From a checkpoint of a small transformer trained on Wikipedia: no biases in attention or MLP, untied embeddings.
Each number is 500 + 40 x the weight over its row's rms, rounded and kept within 0 to 999. Layers, rows and columns count from 0. Numbers have three digits each. The size before them is the row's rms in percent of the matrix's.

# k: layer 8 attention key, 256x320, rms 0.0374, rows 42-63, columns 240-319
# q: layer 8 attention query, 256x320, rms 0.0375, rows 43-63, columns 240-319
# v: layer 8 attention value, 256x320, rms 0.0374, rows 0-16, columns 240-319
# o: layer 8 attention output (transposed), 256x320, rms 0.0467, rows 0-15, columns 240-319
k42 084:564542465521510490455504491504526533541508464505474509470462463611434481580448506466521429523449522538468432564536509514599452479452524470468417432468486530493468535555478464549501428476454506491500521552542522527537454510481447539529500491
q43 086:459504499488508545511532466440495467509452523536470465519429475484501440508456461447491520514509437520404538511529498440512468445464511549460487524436492521506529455465577522488511621541445504494447447505477486504408493550516510517519503435
k43 082:503488575489388430559506541498491514496502444525489560466518472491498531437471504526456548521537500532454470493515512479558469499556484543493473527520443479496575575532510596486498482450523525520527504506503537446594538569556517577465533507
q44 093:509541449460529508525470571435522514426514451561487582487416506536446463565536523452506468470519465569514534502440475518535492458537548596465483475494500505523471481481546508507513538450526456490475531434490488480399541489521514496513502442
k44 085:581514513558464506444496447554487516463497492469511486523562536460522496473465464544446476551508509486468461571505468486437497536526507516515503510491538462436500491533416479594518504566388487546445435518533469491532513472578523497442440496
q45 095:528554526601559481471524515513510549551488465469530533495539502460573510452504475492582488428473567422518545488521462499515497513437480503455478484549494454521501459461436477511503488485502467429441534505459507513605533472454482508527487483
k45 090:447518526367480540451494478550485457528487494463558446433498537526497467421582496484501514519495499508493513448539484493468479437504507457571548527490456472465505474472512503444549535532553527524508475399488504523453400475514515445508502523
q46 120:500511517489605475571477559445572465522447523545442532530496480514350482467458492543440467452554473498439475516492534506430460471548504590472477454531535561506430519493511419516547454514510408499560503482462482437543530507479502509481498504
k46 092:556458456531454481496536462463545560547440496523445545544471507560527507456475519465502503480464489485505537522430429512500533490446537507502514485529503525516483475529491463447465482506466475454484537522458508444470507486513532543548452485
q47 091:473490506449525431459430503524573522465530475554527513473490517442412452522549490495452555556450502562517480468512427579466425496427472560501469532479509503558460551451524476503537518498524443535437469446539490473538517538469492453486511557
k47 083:535522457546474501468475487481502439501538554524455494461505456531507519403479498516467474462518589482474525554499488521520465447459579494514483423456533530504539440506516532470448525539491560464472556525525456539466577479481430541608487474
q48 108:493491500419542534532488534429445450523547520456444560449531470490494504499423499507434530486539494557531526536491446590482511470444545486485450511446450596505494632492466487550548499520536513482532468487495499534474506450509502453505515483
k48 091:575436500561493500506538477635541549459454512524505483515470477508534495523516483522569513531411470503493497511538456513452485549525512470518560523509473455454442477480575487518536423468476473518491513459513573450522421627482501535576447432
q49 088:480510460516464472513516492487557484485524567526504513534444478460454473473410563552486427474431482533495541498538499558509555481468453534500520469506495455471412491483481523546472528560487429413527445576445458501514493518509525446516475456
k49 087:517474529529522519501523562489528524475442542482560471402553507511522568385537465470521590470469499544470498462492448538491503551558481478559545524487480512483486460485515441465535482512508433527482622479513517496420560449481481535564488537
q50 119:455579463534612479416469540525511486565500500457503488468445482486543483475539560505500457435495551550515577546509514510519536423505458544400535567445492445504468501439597517494499456426469529499474500486497576473454513547497487487445509523
k50 084:476419505445636492467501510518461506528405478494515453510490539546497543483540474507506533517422443538429457481469464468423490475512587389528517473526494456552517505516509478483448504530557459474527471556502546550532505435477551439446466495
q51 095:407519550513462458560440522510498455528498471496557530462491535516505529521513504486532474507449525525476540530491517452441476462513513433495606510480512500550526386506415497528509512538444504417479501487467459536456471505493525515498564433
k51 091:482486499411491578514545498504465478465500579460473500489528472464492482457547499489491545480539542476512510439580466497520530485511515499463463452497588459533458506515466588458490431484558567579481473534427481452489541490493510508524482512
q52 115:485537515485578565402535496464496517514549474471513402518536536484551499473473594505485407478510501519576488479448538491480555515587467488439527493497473532513526496522510520570542502457527574478580494487549464453534442526513559434511504572
k52 091:487503503462522428510476473532566478518566470533521523471412493501512562560456441520509531457495614540499463488522492502508476482376450526468426572551488424467485509533580425452534506535571482522429550508500520478575568513585480527527499510
q53 155:496487439484458465525572469535538426484513532577464468487489431501486567478545473506448455546480485527460591512518506495498519467469486526518522415513488546560464516483531537522526545545452522509459440530527499549503522535512483555446540432
k53 087:540522540509520511498551443488575465538436521542407485532504479532498527577478484489464544486415477489447511513511495494529414477484583517485510431540548575503490478461485531501554380486529528468494512511519534542540514488477531490485486518
q54 094:491528534504473486500520543425501460516565527481524565529452461460545448521542446494522489479596519503510441499472492496501506517524428510447480465508483429564497478526518534541565532523588571473533470513560466481459495524491410474462515530
k54 085:459486474503521525516515429520511548461499511515505532515519512576508507497460499453519441503495490483541558490569485637565576480507526498414507549519498507546550515471504506423473417471491503493469563523505493553562517438519595425521540508
q55 092:514531594514449478582448536490534466505519497520515466493471510492513577481467410506557541530426525534485537510550468518430528568484505515530447571466446462521465482483442497540484526534485482497441512549455534409498520551480574473522478514
k55 082:522465487422580468565572533488528492485480536523525552469505471489468491533474535500493480433487537477521483618488487473480444493539529444552614553403517518445479523522504533453449448554560473535588461439513507506547434472515477562492446590
q56 104:510559484496520607530486549476510513451432511549482425522388540477481555493492560450468501428546467522452502491526534504504495516490553366472544427492520428485507461530500550493484506546513567477469545528527535474533564513489553508493530509
k56 086:466432538515547499461520492484567431535556427479472513468558488534416529447468490488490463496441511522414386465493490490526565415458482521489467486570488554486498516531538418514520491446486486512584442530549440462514554557472471475509491514
q57 108:491476489521459421519509435552529517468532580527533537488515513558559523563490447452513509548516435530531550414564468554470465520439520567481489494555495490489534523548481525502422504561548529432471575513532532528511514492529450542482467459
k57 091:540441475501452503516480495521524534561457439453438445537521463549499525534507490559498549490517548477512585539514567532481537522542502545520471526474501465478549568463525499532471451451491528553501476441468416505501456494439556585521500542
q58 094:482429520478512496513458477516536418497435571518440475577463517516525525459541560460460506465473511494449471532466476510532526468501514491557486514479537515528569504500455480457508569573550449544473480495456462469498509521582543459501543522
k58 089:548527481555504489442518477495495529517504518517554492424536463454434510553487480486487500520500522579577490519512420485471507558507507451485563490549501566462490497559497518562537433479429505447526564541537564530449533506445490458481491534
q59 092:532543507508526464514584478492500553529505471518526456483492461510444474497501488468566516508475466462516564505492572499512446462507479572494439513519421547512509497515439495517456408447447470550552538443532406564391535520511445491478474492
k59 087:523457470522521523550574516522492492501466479450476452507461518567495505521467567472509500467456457573522519506472451549527517515520449453520501533448561530528489499496520455465437559466511479435450452538362558468539524473431506516475539520
q60 107:510583510514494527518526446499496444546588442496530517491442440492515608573525489528529520532487511501545484513490541538443549511533430504504466452502490448579536487576486507434521553498499443539471411576529588508537477526514555482458503515
k60 095:501426517436547530493552530438508484516445546547480513546577514466530464464479524499521447501539540530545534422476533449555494511394507539425489516547489533460462487497523459470467393526563523518519508475451477437502456470497421531477513474
q61 108:476513506485505503559508513556503392495459527544525459595429488450395483475432518530483472493568490518421543520461506438500515487534526524521559438524500513538483468472537511527558535523489510495526406518573480542523569551573535497411518481
k61 098:499515555515473413558536446499493483491539522484436554473493568519546469578480436463499561551459503513527458560509418512517539445464539493474581550541502570450449518487415516516529446507463491512501486488486493500562527548428442505503490561
q62 115:457510504431449547496506466529572514452559550531465526453548427420566451430460459492437477504503562490486595421518508601494471524443441507514482537524523522535460491449418468416502493522508473450514548470508499491492462480529429516584496475
k62 087:541574449485542460465471535521464469529485485456494521483422515565502546550504540473553601482473536545438550531481484491512482533536596495499471471488517484516506561536577518599531464513502463521490514498531492579594497547450565524522532485
q63 090:553516523457465537528563511476479493469546545464500427507579538466496393494470517478570538465498475507500477493523552489516504435518505476507481417489451523517520504535449524510526539487513411528538422465452488520502542543463474495456502462
k63 088:500498486476484362522492465479537546535516503499456533489474521538493521473493493560500540521507503420471489485476492464473485481542479535456453491557470528469480501464453516560562526521506556513487515535495497501607451563490536483487451455
v0 102:473489443493456432476503489532468492458594483477481512487375531510510424488556514499496545515565462585463521549482524486459556394485555558521513535510481512529481487466485465436487502469468480562452447514520519480465480479559551541487528475
o0 104:482489500504422451471571457565485510461588486490449507428397505511545502533543474499542530522553488455438482508537508570479593477542574523515472435524523569508530473425541485470502452476487436502491455488523519511468426465507506550491539569
v1 102:563475435444505553526492640467480577520436553516479545482532579504553525471479537517502527513542511555547536509461423486546551448595521511500414497519473433554479552533481527393493465462500522593488458426494540519566541519455447537515476475
o1 107:565439489439529588505557590482497514495368555449504554544503553529514512482526537467468499524483483542517570501472441481542521510577562469497381462494501463512431555465463485507498523457469548603454517477470503537575464482490475513464498495
v2 103:462513522550457486571550491449418499453513513483601567475480515485454506494528582486434489442513548496440514556527448541525496496498490458524614480554515464528481460513475473518441529494518498525531495450501493462571454522455418520514505556
o2 102:486554524554566429526544479448473505420581565413572546449494488436493486492547614499538473467507551479533492467484490459481471528492557495538597501498459456491547463506506473498523530468502481470538515505501466484523461557574459573501506561
v3 099:464530519472518425435478516478494420510563442537503512469544506545417512490492428567421607598527490494515523480454472495482521480461483516496531522509483521549533528453509504565595495541502563524527500453517437494556497518532540426514484473
o3 110:528458502533506488503537511483523420559593399595474547539544482509399460454465504550486548541531485465543527507483493542459489539456494542501541509556446517554498493462477553522529453512471465469505490535544478525535495445504473507542563484
v4 099:519479537543522484479426544470499468510531577393508490453528474498484467442404481457474505427486525549525440518538425425540424461572539497543434479482486499456456447441525490514494501561461461514551529561512500517466470535527441554498457409
o4 104:510474504587516489614501484543543454491496540448518555451536467437510447428396470384498518423457489506462439555513469520578449498551522543510412560545473484495469479487483506523492500508479472475548500511489440474478497517559478555426395433
v5 096:468461542530497539506429533508581399528553460549555478471505532473512477476529507465541535534440524509519562446477422541474482457560513507451523432471498495527450462499481478436493443446434481471494503492538548479515511471465480463548512524
o5 098:454446569524493552484468515544588481432523475485517486502507555506550534481528497498500529514461518455471528530551470498488514491523446547507545440484537506568494497493467534441560483459505538435455499449521491476521475519415496489589572517
v6 102:524483415530483531569560487516579569468475576526461487498493450499519550482548468501485554468512420517485569507544436506483550455439552428494488424508468493499508534505465562601530535519502607463444542584567545491475523493517536542518477456
o6 103:485518554528514465480535384492555527502465575522474498475516519462508509437456456529516564492502553494436503516573440520532538462470546424490485470502512484503512533533512548549569518491496509465431564525556535469471525494477498489509509468
v7 092:534573451480543501475510453493526532561492465558450442429469453496498447481546571518456492438475478557477473493487488503515455498555502471482449457575478541464457544431474487503529455517553520496436580477467474503512444564426499460504491518
o7 082:517539503486531489517465466516564573565425423570479519467477484520477513488561544513518479461499481511560486506434457541495467531505491537442455459474522562490493497457447521416493500487567512507483536454451514504462471510447535518472531574
v8 102:435529467463481536422458465540550475485484520468545460453454427469617545489529492593460454436411476479512458490474490557499458484493488456463444556447523460510480474535491552466476536478522486496466462505495522565436535437458512448498486456
o8 103:408493463468479543462454479523542493415502565501523503491462446498490511471469539630513520414433481495523444512530519511478474512508446502482432502514482463539512544511469563509431517508510491430457511489477527593478565448430531522448461509
v9 098:506524566556588531446566459490463474459478458464454552482524532537501554531490432462479517574572409507488500519567506533515554522474562492557514513492470515511549528503515474475509497432584433510529490532526522570502520558544459455511524459
o9 102:498489540594479484511572453533492437460446469541509567487558558533467508527528429367504555477556430455469577492507521568494538474522514510526526554503447547468465499592526406499502498424496453538568464490520505573462586467500539517497532506
v10 103:464585487455512520508565438541519472535453568479468468476541502455479528485574476471472493472497514532462529486389433484477460521512462458492507462486567452551451492450538482538509503525518491540454538456530563471562555544489556476483526497
o10 074:451546507411558511484542471464580496524502532436418510499509492571483540512559523515494491503501470558520526472445490515504502496459535516476571482503548549536489505482459469582484437496471515492489543453520569447539461475454572458482497470
v11 100:457456520492430555595523521455491438468544503508478539535527456504577549462443479524557546511489535484475502487590507502508535525502561480505436472507520498504526501545431560568421487490580518527521454546417534498536498524500474449513551471
o11 096:434458451506494513576496484452439499454511537571449538529528477470543529495447451534532540561507528477461493523521509519521555482505545495434482524464488466504510512491508509496470467533552458562517494526427491561492521587471526424541520467
v12 097:407459470576507533521494516462510392530479513544519550547503556505516468494439498517553450493453475522481532528549538492507541450497514491455517484545545492575531476531453484431504434479439497459563503473460432498476477380492556580551506534
o12 081:441448474591458528466544570448499436541474571546469512512495547509504525482498498523487520496473541508498557541536553448502472493514457537541500488500548496546547521551484493477504520512477445508531563475509480529520476440544524542551530480
v13 106:521513524493466456515515509451437457553557532490455476491507459450527473452494482476508508492504471455549534470529492551477577468447479629507529560538473470511534465468483520486405485558503507437492513511509492548553493596466502551448486522
o13 105:511494538514525469454557536434453481487595493509438548498549503525468490527513486409508560521490481495479538448462514446517473475453485604516500552521471530511470494491527468576473516563429511446498512522495466527524499500476504529507538516
v14 101:482554497460473505546532540520499393554484484461505552487600555498496501434517448485486467469525472475509493461513538538507469477514507547604482403464571525496536510513491494499555426471554519513502491481516547486508506542545504481503536562
o14 097:573494508430479494586489528534540499482502449445533544521601540509512479491426495461476507457550453505564507485514519596448467496514488517544518466570492531472484496491484444518464450473529529509507482508514505500483457557574481486448556548
v15 096:537462460486461531566533536522534530480524490490595520488497556475507502521476459471508506464457448546501474468453497497451478454547479513530527481514530479464488476578495472525511561422443415501510482507432585460523477527520479467498441498
o15 099:571444561479532575522440508556500563513610536468516448505495513530542487537509505479516440445488517473548507430490480469460487435461480414541544494501542484506512502435513519532489474436482479514522514479490573479481470473497467463535485483
v16 114:518516552571532532498491572513439533467447538557518484525469478476496509511539456466518492492486498414502467485540467421520494498463504442508509486489550525565430468509492590495537557476513468470559578582501460511540512523450521565465550543